python train.py --num_hidden_layers=11 --hidden_size=512 --num_attention_heads=8 --num_key_value_heads=8 --head_dim=64 --intermediate_size=1344 --vocab_size=39422 --hidden_act="swiglu" --norm="rmsnorm" --norm_place="pre" --norm_eps=1e-06 --positions="rope" --rope_theta=10000.0 --rope_fraction=1.0 --qk_norm=false --attn_scale=0.125 --bias="qkv" --tie_word_embeddings=false --parallel_block=false --init="normal" --init_std_qkv=0.0186 --init_std_o=0.00396 --init_std_up=0.0186 --init_std_down=0.00244 --optimizer="adam_variant" --learning_rate=0.000287 --beta1=0.9 --beta2=0.99 --weight_decay=0.49 --lr_head=0.00524 --max_grad_norm=1.0 --warmup_steps=369 --schedule="wsd" --decay_fraction=0.941 --decay_shape="linear" --final_lr_fraction=0.0 --batch_tokens=[32768, 65536, 131072] --max_seq_len=1024 --doc_mask=true --train_tokens=768500000 --max_steps=11299 --dataset="wikipedia_en"
Each number is 500 + 40 x the weight over its row's rms, rounded and kept within 0 to 999. Layers, rows and columns count from 0. Numbers have three digits each. The size before them is the row's rms in percent of the matrix's.

# layer 8 MLP down, 512x1344, rms 0.0167, rows 265-303, columns 0-167
104:506446477510456459455503502502452523584562483446525528571538475500528468494483424528533481499489528464433459503552468463502380510515441525412476456478552577450506480478456453514549491590452450520548466585497513512495467520462504431508460497485467481511470466519396428511485517488525441420508519600481487463471555440504528507447463446469442452470522509505497597522460499514501492534568457559492497482462474487477462514521565528548493542506533508433526540509441525473602546395520557514536582515523527522556
095:497436488481484520457563454512444537444484554519460508479437479431444460501503485503493499493587538535536482526534362511479504489444483522495390571505555517464456498510446447512520527442463534502488517525470478497520521473549481459439508556561554595541468509539516500527453452510478470493507474473538487474516513467514489474485485476483522498471506496506511541469436510467483540457513529518454542448467416551441491472535556479519504542439465487496468453497482516524546525551599462556470524526447546506559
103:506409474460537526457545468515508450520486457545501525538523433534485465494534512511517478507467539484426526477535509585463465504440500537498491545598490460528497519476451521436555435448495526425505506554475461542570486427397481523544457506455454620434527481533516446564487517516548492437462446519533472509501518498480454524517468462458623524460465461477549466503433526564527523491468524462480489581474503515583568508501511502493489451491574476472465480491545478526477521482526511510530480482527541581543
102:530512545484557458529466509488507546539590498537474583493524596489522549456483446465468525504533590504513515542459520535558513485562486476596507446514521517518491529581532541461464600501419492525579520486508485502443476505525566476426446472468461429406542513439464518490542532483508487531441456489550505583545535485524535486529570478556525507462430473471539544547528534442484565482502462475521496553507502448547538497492501504522475458527490526462539473462529434464505507487509479437458471501501418518537
094:550392529565533464474474502487518437484471500550516478524510468499517453517535544499473418487558499445430547510489477423522500579523540537502499530510503499515550541459556494535514522572568461489447495515489521460497527488487481451507545451541581511430516524489503455564554507511500517519416500534509480466488438502510538480456466479447468492558560464468538464498503425599566543517445514471482495429486431505539457461519515511479546563499441487500566458469559431476496552475600460488490452566478493466541
103:514552479470460536516635453495488511420489530546494490542580488461450552520518460543511438488428468502458528511525473531624509498555482481569544514476476529593458438469517594460469573520432484518540509505524513472615498453549471536479520516457480491485515477522520471432439510556494560486462527543521470465489477505600489507504499486527533532480481465426542544435543441537594492487486438518415535497547481527459512479412532587523456520496538466483524476463523523576486480552425466488502468519506480494414
104:472559478497482425504532546463490528504476505503522684441458495545456417515549484447470426564571653482469483456471595525448496506522470457450509507454518441427477546463497515440545443482577446526483521484496533500521560512488493522551484478490540427462468486576453468533591443479480543488539464523484453477479510495504501507468553505484493491503532561524516524543483563506527459505440503481471506518481449453534497416490557451429536518611454528486495514434555508471461494479566513479525573494576521555473
137:526492556496401531580506447507518524467495544483490480517506518455501547494495472473519569519551531470486485467510458530436504489543532487438555456417466492461582533406532494438490475438555525515528454425548451567542515615520520538536591555535541540435457537513488530519532508450537579508540526527482472499464547496501459509526425470478471467483500486462507529541455558482480512446490486459511492529566519530421492512504515506475498522493549445601539444501509519560525492565532480481515496507519420558520
107:448498486514445616537526475498566520549457527492586431448517502516532476547451451483492524443553499530463473517520510521534543529515514470520451528535583502573485491541482470562514424568590459431501545557515525416510464538533488506491524508457473480639485471439576511509497476557518476577503538435525514452517481462495546450488460551455492489525514519477542562535490462508489460550496448485534481454478576516526538410499530514471479491482499547474489538445461538479470470505556517538442487516542511590483
102:513468516526489484484504513440522446460601499489489555529454484513482432488439499501551452505493509541378401510473531592462555547480458503454435523546523580522532507467537542520465551503550520537534438509567517503547510500489573529503467438494514407404496475498512545485462499474491528438459505500480498555454503497443461521536513508462479541527536466544458455567573444480448475462482477478498519553462507582528528501498548498529457479524526540442504546494520552541528496538476431438453545482538508423549
096:484473547564421531601554502513417509500499525514475565471447495609493516497425483597438595456520567417493465499524527528577571491493529484566499455504504415481537500481505546491531454559528532491491529497534497477503438541515444481615500485484501488522480483460554468538538553475540514531492512547460527469482502521576536533485500535510510465460379543473487488541439524475555505496517507475563489440524585534497537482488509508455517534509536505500545443538594479564539530528488515557496455541540499465498
099:477524506464476487553552498513495492510522512468508450559450516559468470447488465492516543496482476524560539513499531547450517537550468537470602453526541555445517449527539523552511440476470457576500472511490487437495484380504505481470493466469513525457520471437527473518505520502412560506485546479494446502493508522488454525564535489558609504548533521541497472560504539503460497552467473525519542493504519472533506571482432526551549562452511533486484508481552526441465563495460465463508502505515490514473
098:498514527548443465476491575458467487439473501457501560464473489539421597554491460542479497555521416546450500580509448481527511480491464473471484439474480460534398500549481513548442421460468502513415430521480500447544493495485519519500500557424509528455475568487564524477527505534512455510511512507545451458548543416513485507474446427579414457493510555460522512416494541557546499484522512510430484427522472478541441456505526478496533535506531540483482502518499520514519427556536492500518500514572450462508
107:454355463458479525472491445559455518484466507587448440526498457473503525537479477535437446493554457564520471487524392459471480459435560534598459481448510531502498463494476467527463533485603495578455503521518427505490442548573481481425521478496478464441524487468474515554485491501521554484455485432465534447474459530500448514541550454500462516480498466484503448516487448506517492468536542536546551503455542548490520516465462535470452477628547469577540514534527579557472488465447467523499446452478504484431
095:464533516545493489522525540596563536550556485467484495512587603526427527518507473490477505522466466457518518540517514510534465462502483530516531509453464497531525515478517559508482563545571524440474522530492467452517498484481470523476515565469469404540455536539502490520495505423489601531526512533496488463450481459516464497480456479480471513562590547466577513540558581505480486457478499536443491571481514510487497480513573472464402571427535509570423454490531494527529508503513547579520436481559510565526
099:499514483507557505464549520503530521484520563532458501553484494553484416468476471530472527493504449493445432475520478469456434483428535523519435534492520495498521489581484566462423469578520501508452529512460439481501499515407556510536481576468564455477486492504498501527533498464510561501455474509445541546516512497543461470485546492455439481449462421492438535488488493481509471555598475484450519492435436424464528456476443459519496521445542522501493588473491501613502483503439481525507556499474463453617
101:514476484498429481508555459508487472457462529499497508488507530459445509490518495524525497538505523517509511464449568540503573481518520504539520489526509520507537481500548536482445526524422529539409456482490484423500541483486548500448483589461431536483539465484481497481453459474537485502502471465535409527442459553506541502541510490563487457504456405510462436468512436505433531507487556490487446423448503495482500556506580493480424466541483449467489468485545518478426480452407425557528503476526507478520
100:500474477495460469501570559438610536524479528475425588517395477490477463469487496493584475575521467530484470518526473525519451428559509472520519471470521533483500468598490535462435492479512530506523510564490530478554504557483535561542493462453499440549530411518485492508527526507517512532559444459534467420509468534560516471484409434519453476479492443530477445453497489454555528462463479454540529521534427471474480530505464527472500559470471453512506448488515493497478528515437479503487505450537490509446
098:424492513519474514470415453473473486482499461487532456522479498525553511493497462490449560524491536543471480490556459520494522475543520464492491430508513530552465456504584482486502497502492487539487515485564529495424453524455519492473525428522500597552501455560531525481484507548497401495542468476483504542498438472539454580486472441560454541493467570548536549474490432510445527428532561423503486498549566523464546537496585503431537525445409581510403455424492537438430575552502518486441492544477497472529
103:494511396442535495494466549538480523469491459457448526474500456507481470547495443479570512493521511526491574493512558512474551604519470535508546475468479546467516510444593504558516543481425464500495496526503458519428512534505549462560506524499424490519513541490588545523537519533507546498450475498548502530457521494533547487466397492467508482491542456498495480521522532450436609471577503505568540518549525579507514503502514498535506526494510568514450505497450465574518466585513460525551522504441521459502
102:543448503451515517484540476540444485481444523512537456457456511493591507555470438479509521445469490543479513482602438409528493512511513472533498535527493476527509548514486470476420499483478543500468493514449512439485482512514537485490510496548469506522498469580517541503494504517464436511560508449492470471470500482492534566463510484495470501420546459528521459429431444481486455491478485509461524481559509577503449538543511513406478520469467478537509506436457490369477507474502495519427514537431533538529
100:503554478488455516502518538463556494474492475458496489585462516504424534458517437481430509504452530482470514569537512469477484539499497491517537467578428461521563512461521441499450471502488521546474563503449501504541445482477443501497509508519472480491474535478514479481527511490458493436516533526482451579479503442580490544451487468468469517569476523509539550519531556523504526556493545537530546555436470494543470507511532528537524507548547530462543519502488480572494495552468527540508530529559535541467
100:575528549474486577473481621528544486545503536499523546483500554479480522557488575543517439463437496455522428535485452431593470552526545553482517471599492495499434478553570496506376510482526444511461502528429500446536526554474428536534464439451462502445556530462485489472503436473563435503454526464509517520498504425464526502503503527460553502548515525457463540449459415460512488530540473499531520395472521509507531469465504504536570511568487496583491543503439466499513472466537478524488440528551438499520
104:505472544478534504488472441505503459504530484489548518467442473487504496534528477473507480520468462538472439556554527508512504507519485518478507501504547505539487487547501570612484472515493485562498462484500540444506551425487548527497440648434453506435566571488533574521535471477509510461513565470528520467527524503515449480496525458425530445507451472539495431433546433387461537456508475548508556537430441499457480512507473562556494508431492493483511551519520484428418454460489533471456513442544499497534
098:526506544477499521555531491468488502587508483474551508480410498486549500430476519562483523524554493451544489501422473508548397505510588459496465541526537507552495572493532393484562485450504525520431507593501476534484478500516484491464494447560493448496506558459550529501524462423511491599517445428488529515421463555470452534502466485540557440500448545471521476536413469468456407494569485498480488420531544508509502437467508539518488548494566515503373505488552469528474453437622479547499492498514497531535
100:546471569587491534468452611600513503480516423520558528478464486542521523480539531482479551476511524581467486512496479503501465568475516510490552504534524420513457511528530479499487509574524537473606468514471516517501487490530528453527460418474518471397505537506558493581456496469507497482535490511516476502425457448518625395549557556506537500475437524504533478485509475490480450472506569517489522472558528471356515472525549450548565441472400539494469451537601518554518590474495474476581459427529509493435
097:398519407510474529477518436528496542501500514467503444527463489548464434475483482407434456437462541538507515533492439441492518490454565543545451516503421542421539482493482486538440604543551591497473456482533487413535472484545450567514477579484472529533467457533483451527496524511515506492516468463592543535461506519529479528410534515546571527502505479485444481523494487478564547517475477530533466524531543572537458519518556545548491436472489498504457548464504511573581482601479462527518463434501529511520
099:556503445507542480416546531469527488510435464495482480532591488489475452497529459501465515467517449478527452539560566572447546529452500481550552474485535463512487505570502470480549517410491471483519481530529502519535450526509510515475449524448509479488467470458498457505524448475540451421506490544504480479435565440540496464500469465476523523496540536550500516523444509473522461550509557475526483511463522513441462451559448557517520493526478522486553505581466469446524410508488513478517540519518465480513
094:497431526494460468501531476509491546500465524499510435486457527493534501497448519440485506546509485481530470519559506524473458432415559507423513464486509497535552520535469495497548527483504520443493605455516474492477500445538371463488515544543437571437533516516419422541449503501518488517470523605526486502524526533427533551439515587477545499526514483440531517474534492575532488495516509536517485513501532515547438478451550450481412531536527431451538486512526566516518538403533560512408521525573450508563
104:525568579501456479576482533497484464526471352465516552514448501492454496427527464530442452549495526506491560511489565533505497466513515504505541495551542496509450516578510529541540430543567458516461526488481463471474512451444473509505515427435426458453525525424453453575537520512472551528483490447478469545469467524474510543448532519531533433524492501555505474531455499522433509540529461485502520505512539490531520474415493568533494472505458516574501494480538492489489600478594555565479502488532468463405
104:461504534512512484484472486518469513583532491515522545536576451458466517519502527462495522529461461509511452426506515529503467414445489446433473476534499442518501475493528530528553444532516497457434537570424476510463533491514474447536458545458511496522527437517491465517468501524480460570497521488417464507530473539429542469475487477507608439513434470482606424467477518480514501480491514488489436565531520508523491494518501480531530561445585514542524473419422496501535556472493509438457482456441500491492
105:507450511495495497606518449527595474458534469504492468456504436465394504488539515518480490493495453484419541477455506532512498407524504521521495509567521572560568474496588513468492484526451531486458460514500433482506536459471494471493503494485469485447507530500536506493539561519523524524500416505568492536476558566440475500457522541496477477538579445390478510497521556549564465494467529490534481447545511565459495543465565464522489432511512452401479458442417555531531575504527503513495505434477528571448
093:481540462469542483437493486529507494450519533548520442534463514572562449552501484516479499506522441468576511588490435500509530538502557510490480537514543507412569456483479526458512447492525454514482496488490467457477484547525482509475470464463496528462550453526497503486508469507471481482449496453485545502453478484506396479418517517526589552498467467495472521436484497422470491513574413530466462449414464472464513530517466448489470527495470536535510479448481493478522491519572491430494551445525486517507
096:471455470503480465489550515443423555530531458535535455541515540523499521482586496516430435561557490501450441421538536500437380539506505473493540438513510498468529544545506491492491493458439556482458454502505490498540472400472535529567488496512463497482508512490531448470538502529484491524446519497501514380426533452436521507557484543433502515519480481495478493560592508477453543512512446500530515533444540529484550463457511521498533569513427515489400568491503444525551510494434489497533510478498445555499
108:525442575505466544464488481531498504592558578448470484493479487443590547482511526481499467519423494464468483539450476487508496560515488488449491473561502582509494543617550520508514460459566493505453437475528461598494502509502494478503465497481465464500561502458537458481512491510535485456527520460509543467566475457520529525502481495525497469498487533476581421521564483480471492532449556557533481464488498469498433523512470470468436462529484540575481535448495440437569590585471548427479553437491522534423
098:443467536512529495501451526514544504490391514556521505502469412557532541474458575483506582466540465528543539475477537490445500451460499531489504503514513463531587456476491480488470528494503533514521475516436560526523464485532480531522469489543440443461514489504487571444491463573466474440510551491475519542442475488502446550518476538472532475445506552519434515486460553480551547563520435476480536525510517485432509538478457499533487541511531447458482481472473507494528437470587556543524531520480483545510
095:538500487487394516520464462451527445505447445537482513472523498549408493526501551541519497528544550474494556449467530462457548458474448454497481618553490496533583498452521559495525471522465507525499593482426553524469460444478525497518491491565467495512527517523454505467431627473495483445496465599490504555471512493491491494483433511507472484489555466507515492484444534534468547500463488460520550512588497592547482431431575480509498500484466523459488457460550444522490573516490456482501569496478603474466
100:472470527463523498526575516508507515493528479452488514491472491498464440468449470512450567478497596515557432505475566476530492533440490493448521464429478494455437495469542470523567477485496459508491491450523521529495451513560454404449443493483530451479493549496484501500581446512446538444496519471425512569552462539506512469473446545489421577540461555554533440496540440503488457499472386554495436477470507507512461534481429498475498469525527552572590520502464588482503500439531539456539517498559478439519
099:473530523510522471540524507550497532545521504467544456598488488508582488488415545505541452474587502457486450561460545453476490504497532487473484418495462488487467457482536525536511526558536510469565561506562592547525492424551465503453515461477537528414466556385508445449525440552513477511544490479457472587514413518484566446499529497517448531540457515487440584430528534428507504509504480480541529455476571551519520529457521516430570451510511568524442450553563499514507467569605431494568479449541501554493